python train.py --head_dim=32 --norm_eps=1e-06 --qk_norm=false --tie_embeddings=true --lr_mult_o=1.5 --warmup_steps=200 --decay_shape="linear" --final_lr_fraction=0.0
Each number is 500 + 40 x the weight over its row's rms, rounded and kept within 0 to 999. Layers, rows and columns count from 0. Numbers have three digits each. The size before them is the row's rms in percent of the matrix's.

# up: layer 4 MLP up, 384x96, rms 0.53, rows 352-383, columns 0-47
# down: layer 4 MLP down (transposed), 384x96, rms 0.524, rows 352-383, columns 0-47
up352 094:448467446524513427505444521523546493498573477494560521468474457492542521461447514503536455448525478542499504456555580408484511478415473560438490
down352 087:548434529511475454488554588403522461436507512455553461529471457500517450415495492458451479582440530526542510438481483484489471506449513507513536
up353 098:469526515480506465480461551489555479533526431460493508482478485525575459533512549602477554535477518497543439532501515520475538502492511462513494
down353 076:517534464417514462557465450477477456455500551508502474546560514507511567506498513453445461436460521452547475494481492513408513542576511526551479
up354 104:570568520514520490452467490455584531522484538509450476464572444472478527470485517443409484484573524498539435467481512495447539512477549506549475
down354 111:427377515496495543458445517512485524520553557509555560479474541526478542476416481528482500488491531492487476500455533438442463391531439574489505
up355 107:470484454550576508499570591505543471446500485465475452509443553490422458529455535535481454522501533476492453495519565481480491522535446464475509
down355 120:472537531507527538470475480491512418590429537517492472490448531507507408546526455525538483508550521517565519489508535484460468451473503523443510
up356 098:516515558502547576544403451523498525454551460487527470470493479530454444496516478431523591531523507503470469430524523432486505480492508471466480
down356 098:513424508507517533517499465440515494466396481480465481500439456527453492478529510488488523504476506422398545537545484476532525512503489580428532
up357 101:451547476531477460495557548483567480517549501531484472511494514514552457531514489556497495455459491522514503488487443498519441496485467502492563
down357 096:509532526517574525479425524516520458435532535482498456493514550477518526508467508445507493589472453517483529446540523471568591439401525461485480
up358 101:483528491508569501479516468538513484476530456527535487548527493432453501534471497500467455477526469422489505547519442547484533517546513529494478
down358 107:583540512535492473558466513533506506548478456496502453473514480532579563517501455504535553542471512531510509532528478477485457472500536464504429
up359 091:548512465601457479451519560503567499490504473481484470562527478421453489549469524538486530516463534499509507515503558497512544593467480471463538
down359 096:473547454473480472503493545433551483502501527427496559528464492453589464423559450435567470527506458429473525470523538570452485497537482518473478
up360 107:527487530540550549561525492489498539544469547459545469531482451495486482444488482469531454499557536517488483399489470472508514436505525458482458
down360 110:558484536523464488580490575553546454469537481477468581438526482515519478464563423481460505475544482551526522496476460600515522524522428463535452
up361 099:426496469564562488462434494502508542472452484531471592463468437493515485486485543477570474510520513521547488451511528550464572467537526490570475
down361 100:476480504526464473552466514523451502409588515510491431499575485457498480543522521547490464479462520561502527472584451508435542518513493475489560
up362 103:527550462504447566504549519505452507459544483542509513472461503501448482449587480565516568456554527556465420518540534495504484552502495529483521
down362 113:522538471462509399512526514527524519442589565501411439552537524490567534529496461507517510538479485502509546485503483451507494488498472506480420
up363 095:519564510530521524488501507491524500476447477497459430447642473469466485563455543483541528519458447492526471439579484459545514447527498535475490
down363 091:471403535457476540508513549456523527517500523460476500498518533508509531560445571480507487523507522556518519560531501492504459464476589474430469
up364 098:512550448526456455465567486506541485486504481541464480536520550463549485499428530571488503483480514467489557562434469440485453607501490526491487
down364 093:477501483512462510504505558487454557492621463561500555526477553454478529454414494476480475514617427473469550514479495510495483518454489498532502
up365 099:530455474456467524490486527545494528474474473496480553508559558491485413468525517472415577519460556539493397499509538485442570447454518569515536
down365 092:551463478447549495502470468489427446501469462532486538494425471519455458549486603543570528485533438463429524546527484522534466516481486526531518
up366 098:508535540496428480469472505508539518518463513558480559485570515442477531569528512547539513465530531500466489471506487465505501383497568549511536
down366 086:508469500504423490524483513492479545367495482472496526543541423492511415475478517544486481587420486518486459566583492490514518508481473473426492
up367 094:431510543492501436495503470529516513556539481479557459520590522489417450480496569462511435452476536485477507514438452518464488520575516571529510
down367 091:519527478527500512489447557470536440530462510479550470507371527476480482483438472474582520485562513575512516589480537580597515506473512529499503
up368 110:515539546480516487498448472517501451443483473492488558504552531456466486489546490435436509507506527522556481521469571556529489510520508452487546
down368 112:514586474537455478529395527482511475438455475531515539519589514507475582474483527459473519462544480597450529484486591457540480514563479532482478
up369 109:549524455524444529486498468461561510577466520471503473487537471474506535490487553533528490461493439560543454520404341517494570480562458469527488
down369 104:508439544494528552504534460470516461453510523491513526469464534529534464515596417539478459466543542530414579487531519503514521518494533512514554
up370 108:482521505503513555542528486496487572537580484501453499495478490423500432494388427506568552519499502531530515470545537540453493501505399519481552
down370 104:524519441516571456537557472522496465460497499469485460513540493508464468529460452491455514548551475441524476525551534488556547501454517538469515
up371 097:496566467504469458544474518543576462469539531517449492547478541506465447519477531455484467473527559575541509525516510506596475499531508494469466
down371 095:464515513494485506532471481448538511493467507511485552455474484511545470529511537516487550457580574494511493521427469484461525404447484478543419
up372 104:485535524506499514457546484519527518538486528452470470468551541502481539521497525523469458475523492494579576523416447495479474430486494478541437
down372 121:496455563546501449606504478521510551508439468525538495562535489494517432563553452500525509484436468479512441509540481468557463489475541511488471
up373 099:517464531475519457547531512486557560477485463474540572527518501472478518477523518552476443459401485541475486469495444540547465424570460507536526
down373 108:436547455503582567525548552528469527533564494427553467553574541506514446505500587513483555447480537529421457487508453551439525500537534464510506
up374 091:528540488472473455447463537502520435510563538512451484544585528476582448486543464489454515524464541501517445469557504449461475525504524476445550
down374 082:445458493522510483472483503452532522520528507399596544449415480483474577538480510488494485526553528584555526573493537513493492463584436542476431
up375 107:502516487508513390483487471517502520411571509544534500559513548513450448506492511557480439460498498489488465499526570582504566458524472505463468
down375 110:528489559467483481458486447484459577509521533490517545510505426517537491437547432415491487457489522456468522505468481560482464552469478507503453
up376 089:506400494518462563578540470560500459521519471463492442525523442503503463474510584512476497519527522463534433488409485498543528533477482462480482
down376 095:509524485529492514530492468489445546414456527540462567486399458581496516431533533527511542561493454483413521511435501459512503514473480587559519
up377 094:472558495512535497436512516506535488467487480509547503555532493491447475482476516617480599519467474567455548502514478467549503517502460549437506
down377 092:529479475497418443463518510469518518559471543540533454508575508488495494466467458541491523544550496513466435425506492562456520469456460483452465
up378 096:505531542530488504487553490489489483466490557500531507490538571479442488500507403596507485529478449548567464511477511404494495458474456443494525
down378 089:516505528494455457529520520428462475505535530500469549472557556476469493479479507491569507450407515473417455492554470508561488496534564516511488
up379 096:543500524471477556500482473514554557488423522488467513423515546527433501554499482506455535479526495476472516583519439422478412491536529482520518
down379 098:469425506534541491443584411492536514545504478563507474530557439483502547479517483468534424486507504524549527491538507584481493519509498521473478
up380 110:509526513424520489428525465563484508608467460477468483466512544415458530517461498479449470531528535583519565515484533496471519504477530491569500
down380 122:488564439465524443537528459588503532385522506422485497548511424453467516491473476510530561569491499527511503491427494455508475507516492482496498
up381 103:548438476481480517477555536505597512452461474481526543525570492486510461485491531500459446540489466563485474527518411452479461514520529519464523
down381 110:468468512527524535513496557545490463447500507460537544531486465508519498468558521496511477542421465496551512581484516521475564449505546476527553
up382 094:560487557517539554478543514477491539462591491395451516457439549488463514477440485433491473470513505435469468530459393509505450480498598479547539
down382 094:547469471505439549484528514475515545489471506549515494504516439518542500488555429548531470505440575496488474503501489485517501435545511461434465
up383 095:491441488528508523486539547528481460428526489452521542491557451520445538562449563478521495449485497514541406493557523500470490491552478488557546
down383 090:536505563523446555579475517450505513512547530508551446521458549498563520583530489537436527541537485461496591553492541505486525501407534521481533